Weights of a small transformer language model.
Size: 9 layers, width 256, 4 heads of 64, MLP 1024 tanh GELU, vocabulary 568, 7.47M parameters.
Architecture: biases, tied embeddings.
Training: a variant of Adam for these matrices, 209M tokens, 7013 steps.
Each number is 500 + 25 x the weight over its row's rms, rounded and kept within 0 to 999. Layers, rows and columns count from 0. Numbers have three digits each. The size before them is the row's rms in percent of the matrix's.

# layer 2 attention key, 256x256, rms 0.0193, rows 54-63, columns 0-127
085:490502540503464532524529533518479527484496443482512493440504470457510494460498477488519488501507532453508497459515506513490511488520513490503508499492485491517470505528511511463458490520504530502544469510510500486495479515490495511517515511512460463493506485529485533519493499508494527479506516492510466492511509455509497499488458457596461509515502494528489499488511469525514521532469
105:513492521481490531507513493512514518493504502486522515534491458468502496479505479485484493507493490503480516484513502467531525519501503493497489516471484494474489474499522492509509495502497502500531488512497494473541502488511501509501487492508534507487499514468494481514492500479535492504493507512509497455501504499507507518517511543571511484506506536500519510488518513427521521532506
102:483499499499467520490476505507510519490511454495532478506491443492470490476527492509492478510493514509509485481516514501509527525509520480495491511508484489467466486515492500485501502499463499500550502511521512468517505512501506495480509480494485489491522513499518514490498495478524498496504492518492492507505503503508492507518527564639469482509496535491498509493508512428515529547464
111:478501494488503507516473487476474482472491420500491505463500523516497512501486495526506498500452502501516502482499541485493487501521518503526490484515507496481461505516493497509508505472511491509499496479494475515502480491497488514509527510482447484504510500530492507496527511515511506499502489493508521504516507474509506498506518462585474512491499491500509523481507498490491492519438
099:508516486498521487489489501463508475486491500511476505481490539515498509526488515512499517498504462505512533520500469495472483507500484528517481483497539507524533498489495492497510496497522467505457520487496510531479508518482501474502495539489496503491484474522516514512489526503456509492500476492485516484476498530481499509505503475406512542488511473515504491500474490558491501453483
104:490493491482480519475488496499532512481497517512495479538528499474507498502530480486470488479484519499490513491496512465507521516497481465475482500474468509493492482497494481505505485498469506497514504507503508478547520471504512511503506479483532487490509515469497502506496493487537471518508494491504519518507504503522493492528498566562504455496491526488473485486526502417476499543492
098:502518492517540482497513503479499471509480529507517501479497529515504509525477508510499486509510504499511507497502485520496516493492507512521515503510511512518524518500515516508489512483531492526485512485500516551471494491490483500517492524495484496488483480515510488488494517515474505486496489491470507498510496488500487495477520475379498512458503474515495500490496516586508490451500
110:486502525505483524509485517491490507468486418482499505488496481498493494498494478524514498513486532484509511492482524480494506504521500516509487498471506492469475498516494496504497493486493509485546493491508479497529502499491494482496525518481454496502518503516501498501497531488516510480520509515477492507522502471507495505508496493616478494488501503484523510463522497458497529551456
103:497479507498459514522486503517513511506507491475517477509515481481492491462507487476484494504478512502509506470498514498515518514491514457488477495481465485488483476500479481503499492513473502492532506507513493461533480509508512498508497504512489488488504529479514497516492490482550458505499484511509503503518479495493480496510479542593520452512493526515502532471505513445502515543500
099:486516526491507526506473482505495478484515457485479499477460525513500504504471490543513483503508476470508508520501502482478522499538500488504517489495525500528489527511495496490496500487505496498476518495501498547483482487465497490500487509503439462511518474526531496484498524523451505455501508501463492508520496491503517509490513442486494535475499490538536515500467521562491508491472
# layer 2 attention query, 256x256, rms 0.0226, rows 55-63, columns 0-127
117:457489534491481536528461514499476512477494443501488464487468495476476472491523485543518468499488528497500525482467527466479495514504536514515544489477500462455448513535474501530445513519501499463543501485520471506517479520475526480521548511489442461492520518525504451475486509493515500494514522520496482506534479485509500497540533494545475507495513515498531514510507494493501544533453
099:470497525501461507523475462507479514476495471458451522478496514500520509488472479501506515506494523475508520483492520405499533507490472524486529507492480510491504562539497484538478528521477530471500514508509499528488505497469528509494514559494458489537484485503508477486456511511498493503515481528489455494509473471506510494493492480520501526485534473510504545471481468528490501506481
117:558514476512541452525492519489493481517486498496469517455515549505484515526486528492526515529517504514507528531536500539510504469524499504495520496523526530558548493473495515475487480485526546516435525509522519549504502526506496510491493531532504509484503494518507490500523489520459460453503521496459482466501535506457448538462474435459479519478477483531510460523484519553526506459490
091:523500445478536485471538485509507474530529521497539549525513512506456522475487533498506495539527489519524496494537445544516535497509472491493477465514472529545535494492563483472511495496521543554500505499467542515483502504535515540470515453572550518481489468466475536495502499537487484475479503486493545493513517504499452500487468478480511477495486503510480458497522490516494477477537
106:499463509486482508556487503512448532482504475454499480498486502481501465507505460516542487517487497542498508488512521474492484483515502505497534508490474489470480512526489496527467508533506501448560508512506486487500475528463514448515500564488466470506509543493507478499480504462530509507533483544507430479521515497505486500532515498534493505535497509506560501489480507501489537553489
100:499507485483503481478535490462525463513500518543510512508538491524512516509512495478472536495519504542492479514512455542532491534520471486516464483503508523541540453462506521512526469503519481533489530482517481494486525471506476501496467465515553549485460490450501483535559497540484513540481526492504502529470480518482518460547440517462536520499516523474493493485515480501505495480520
128:511511508515549473502462477517497472492469472501455512454510534515503503533458514509509499481500529520522518510512494488486484498487514527537524487519528530534528562513543486499477490462535527540460542483495520528494487492489526472497507546527487515501502458527494499533503481555445478433507489500478501459501505505482495542457505461479464501480519493534503497504478523540519476470470
102:466494523503469529515455485500484501455468460515492494498486508499517482490493467545483512493476514494484504490492521463453490535503508516510524516487489475463487509538473512535491530519521465487551500493499488506487494496496498493516521539482454472569527504510527476486508517491526527493514497566499479488508496468524511459520518495528495518490552484497524528510501479502466519537445
102:538523500508542441500548488473513492503484512529477502492532532523474548558430499471482502500524519531526483535508499575497498472515490495524507481539496528538567525461551478486471488468514524560489509480489514505506533516506526530487459496522520559499484494489454513526518481522483484510506532460502566526468494524471476499499468462462501495483488505514470502501504500531507465463516
# layer 2 attention value, 256x256, rms 0.0211, rows 0-15, columns 0-127
146:515477492518473504519488506501487503504530490500482529499481491521537500482522496491509498505511495469477500493567508478597476449460526480520512524457489515499491543504509498503482542512513528473462522540513554510497502509473577503507497520546494509472468501496493436522513511495526504526468565516530490451501529505490525502460442486505503505500512503511507489488459486509524479502517
117:508537498478488534515508498509477478509520511494488509476475471501557525504496475459505462491494509471459497486504530474541529489472496481500580494469493513531477568495522543515502535470519540472467529542524551506505499486452512521531474525482493539452471499504551451505510479500499514517503514488484507455508516494504512474514462494504492514484496492456512459485492488498516520496511
127:486487504472487465469498497464513519510530487538519540498502501510465446455543484491482474466488496499540481531461480519498495519485466521514508504414500548509518536508518524538527535495506484510523526471483520492480512457452503527491530536492511495485481549457549501465464505502503507507498511559508514466495486502496497526523504498507500500470518491519515518493466511502453479517507
146:506460496585507520500492504550481464479498503506488484466487507561550507521487524509513486490510523469517529517538519471534516464473483495506530458522492483496485501550512494460476462517514534454515566510520548491496485564476510440468460511537493502476529496538497498507496529513517503496508491491445466472483501510478486522494486486501495482528475499515490498490459547502514502506519
105:483520479458519497488516529457488524516552497488506485509518519520533484483489489509464489478498511500498481501489465500495578527527485517483496476498494510495522501482475488510497479498511413502535473441474492524513533494487496511524509513493503488565519529480547467489468488516475508511463487534517510519479473490540472548562483532509513486485522522487505492519503426496460544519490
126:500518515466497491506489499498499505508483491504502460494476481488475453501517439471470491474507510500514506493481492521479526500428493474519565511443490509545505546467494503460484550476459476500504548483511544466479485529497513519526482523457493496467501508491563496496504490496496422493504551468520550462520480496499535503502494504500497518499497485458494506455546531514492486516507
130:491462476571507514506503523518504506494484490492527495490522520556500483510494545569531502515506497495505516507552510482525476511523495497487484493538503485467506463524493476458505440534508445453496510484477486497496484531528510435481494481550488485523535495536469537522512501500498538479506465530490482524476500527483491539489535487499485473546470524535490517513462551488519485513520
121:488576541466504507504503486493497530493513499498519492533521508422457500510497492449494498441477515476516501499438467512467493490497501514538484477494501499504497489492487458482522466457519493529483484489512505529506514451475468551490527485482495506513473541486515483530455480476486477494484476475480506478527483503529498531513539515490512505467576497497513494515545554510522524482524
104:500513467489482527548496508454480470506499480466508498478487502515534523476492490525497481541500497509480456507547482486534477463525506473472519548452487507477486491505503521527497527531524470465475519509490499496469523530458495444457530497552491480485499496511500490534519476500461501514535505526525529510467570512491480501514516485505500488519502500528495515479453426501484555506507
124:503508480524529528514507485523487494487481510487482470487470491504576520517473503495494517508511505518488484484563513473516535470489526440449542509562466470509476500506493465462495511519496511480497552504520504478476474550515490476520460478517499488489524474534485457539523491491502478495537490450521517496478497495452527491472476496490500499544466519507466492487528467502508490497522
110:500495507526480497499486484467477441501534511515477535497489499508556495483518522510526550512497489515524482516553518508566499470550491495507476489563485521491505455531506487509515506529509552493484511484478503501553528509517493495501524479510500496517499506488474453500533555527501508532512496514507482512505522494450458470501482492516519497466525505505493503506484419500463492504491
135:464435501498482458481498498504518472496468475516501506480524519537450453480500471518498482510488508525561518509488475530456530530504483521506488502458508521529515483479495523512513491535461486494554489458502527467488488505502553508499518513497518485505526507498499534419498543512522478474502497528493493514500490513524470508515551501500507487495482496515521541435460547483468511522491
117:505540543467490516497500476477502526479501494492484474535466489444458532531518489439517516497488518499505501505490481493515504456443487485523505518478505510512502500470497504501517529466521577498498524501556582470504525472473511496491492507490499537483492491498501475523498504480524437511501505468545515420533530500510512476483490497508507491477531473505470488448481469527519485490496
125:505519502455461493487507500486507514525495499540498563499508490497468462458523489488495486515507524469513510484410474521465486528524482534498496524461506518515509513531498530522515543455499530516494477498430494515502505439471508504467527494466498520508476536456524530470499523484497526490480504527477523500526520499491494510546545512494488501476514498480541512495530553489512489499508
109:493533484493506475522490496462495465504500498485477499480503495519559506474466469530497503491504495545498456505577489484502488499508504467468534521498492521470509494503492529507515529543504459478551524496526477473472526544461471471552503503502517464501509498511510492527527458502480497491568491510516530522459517489479484504492519476512505492516474510520500502501506439501458557526505
099:524456452541523527544516506505474508487489505432518464473468510514476506515406502504521472530497505510489517494526511467480508487506438482493480479518495470504518520485527500491494474494524469502494520502536510485503477540516535479487493495535482498500514490531517489490521523475513457507521481499495471481500524520524461476508507484495500492539496525529490520473457546498515493490502
# layer 2 attention output (transposed), 256x256, rms 0.0468, rows 0-15, columns 0-127
131:475524493474549516525507494448488469475478485511479467509496487535474523484495502512528508545499519513527506488532486535425546498541444511451492508530522490528530437477523525536508474478468513541535506489514461511500497506514489515495451474518493524519503494502519515496435509492510481500528487509474471497505485513505489472526551522487503483518502503487541527555501493507484503497487
108:467500480520512517512504522443472466496495502532490502498515478538462529493496523508529532502508517543488502476557521523482527493547433492461476480510532495502535449461508481545498484534479498526503500488501476478530511471502484482528481477557501477508543486512535504488450513465520511517535457503461482518532477512483512511490509499461486484530497481501529539548502485486496511495507
119:459543538510482570502504529524495531521478491532503449510499515480499515514482498532506500487502479491500501497509518500460519517473513495468523514541463450480509505509507477467499491533490522483537502527547504494474503516516493450503476454478490488517531496527494528447503483509520509488490515447510457527508499478539522445496500517499491511494503498497461522520475483493506504491518
128:513540514490531485500516484424493485481486502509472530484508470496504543486541530498517505524513523516514504473495466531493492499537435482486491515509508548518529470469527519507467544458503487530515498488461464501527496470464522498528548472461533537492437523478490474526478482523492466531507495518546528476495507519471496500510504492486466532488509507495528524526549494510511514483471
105:491497554522479530490536492606487502527476506518545477496473508451504499520490513540496460492519494552484494513450528496508469486487542498502513523473455478470505543514506495483493490501535525469496548521517510459471528529466485457486470524521477494503515490523513498473527515468529506509508540463484493480525533491491528467470480484501500506549505501489472502497473485476508481501504
109:425536462510465522497489532474523496504508509508485533488535497508492520468499528479522517477481510523467487485569502510513511508525488493467485500515535454484509453502541467517508494524483558527481500520498537507476478493531493519488503469528484476513555533480492526497497493493510551470528453496463487512507517488509504497497494478491480501496503477524479515526436514507508494485513
120:554529553457539467499515465497491506479513492481481504497482496477517494497527506481488487512511497475546497515447466504497479494487512498520528540494477558520489523509490529456491536452497494504512523487473490506513506484485534514502538509428517533500425511502498462520526497528487456523478523515535520474491512526471477471498500483521504521476501510502497483457543490526503510493490
107:503430457534443497496485527517520482535466507538508531491489534500522483532459489523529520470510464510477525530499559467534505516526525504504492485512466487490488513493497514500493529574490478436488489499502465462473513521508503483479476508519493460512527467490497523427511503497460522496530474509477498533493508492501532497472500494484507479517516480481466512469478479497477482490522
103:532514533470554479505459489515481490471485496510495476500468488510499519530519518501516442519521557502516472503476465521464484491459461505503494496516515510555544520527473512500478473467477528509515516497483486534530511496523494453545477522512520510506484480546530488524444490511559501480467547514463481496506487499512513469520511516503500498506486483501547507527495518507510483493487
114:536510473479520444499485491474531495485500501479489554480509487520483512484539517484504497501506560510488481485492454508517488491527469491516468477481541540518512482485527517555487500435520516529470483495472501499537485474498521498488535511532508519460514499504493502553461513493505492495493489533491496477514505508488492544522501479491487517515497499516545491514495521509511482480501
105:526482508502541473495543477508480511499491494507542463497478491501499536504496489533484455535505513502504488476459476516453498486478483515511520474509494513493524520485480539551471472471528454507514509485559462522493510495456498484512462496531522512482460461505515481541463504493539492502491551490524497478507456501539525523520500527513510493534487538467533517536557517500490474508474
127:462559518507499523470505515494488515499518520509492467495515491469526523499519520494501497501490484485497497484499480518514492504450512498487535526506510474473509511528506449465491507500509530512509506523499525544456492521501485502535507480428524503526463531482491471516534447535513506492502546472514522487484508483508498483516460508517473527465493492512474495518525529501500506489481
112:490461433526457469495466535461529470488479485533493538501494508533510519501478507500538526508496493490483514480552499499508530534517455487463470460547518479505497441489502491564487490534462505484500476484503454524470481516528501485485458472525514452514544500488481512498435496511497539465545499543452486542493461498525518540538523523491497487510491481486514538531509523500467497474489
119:475484511509493539492517521492472518520527501509514467509507547495488482499443479521473540477503445482504499499511543495485503504482520510512519490524505480500481509506475497459533489571474458487512498504546514515485514504499483506506498479466493481512523462512510500442529493503501515493465495456490485539480483492528504462448479496504505496494489486499451502487487465499517512503520
105:511525533498551493499461482535506510491480510481499492491489468491489517523546515515505430502508564513490467498481459529498479475444496505510501497499509499522537540519485495508473488437520549511486509516482514509528497492515514445523506522540516518481504488551514490541472490519569495471468538500486480469517499490499515496519483505495499512493495493523530497543467550503518463484506
102:545527512492488440467511517453495458501485518532463540496491469510503520535537535452523512506488536531512521494489458520518495524520466513500494502478546513514505475502501462502467530488496492484481527499443488490484514478482499517530511517452531498484456532486489459510510425533447496528530503551522513474495509537428487520504475487485485537443516464486522477477548509525510523488472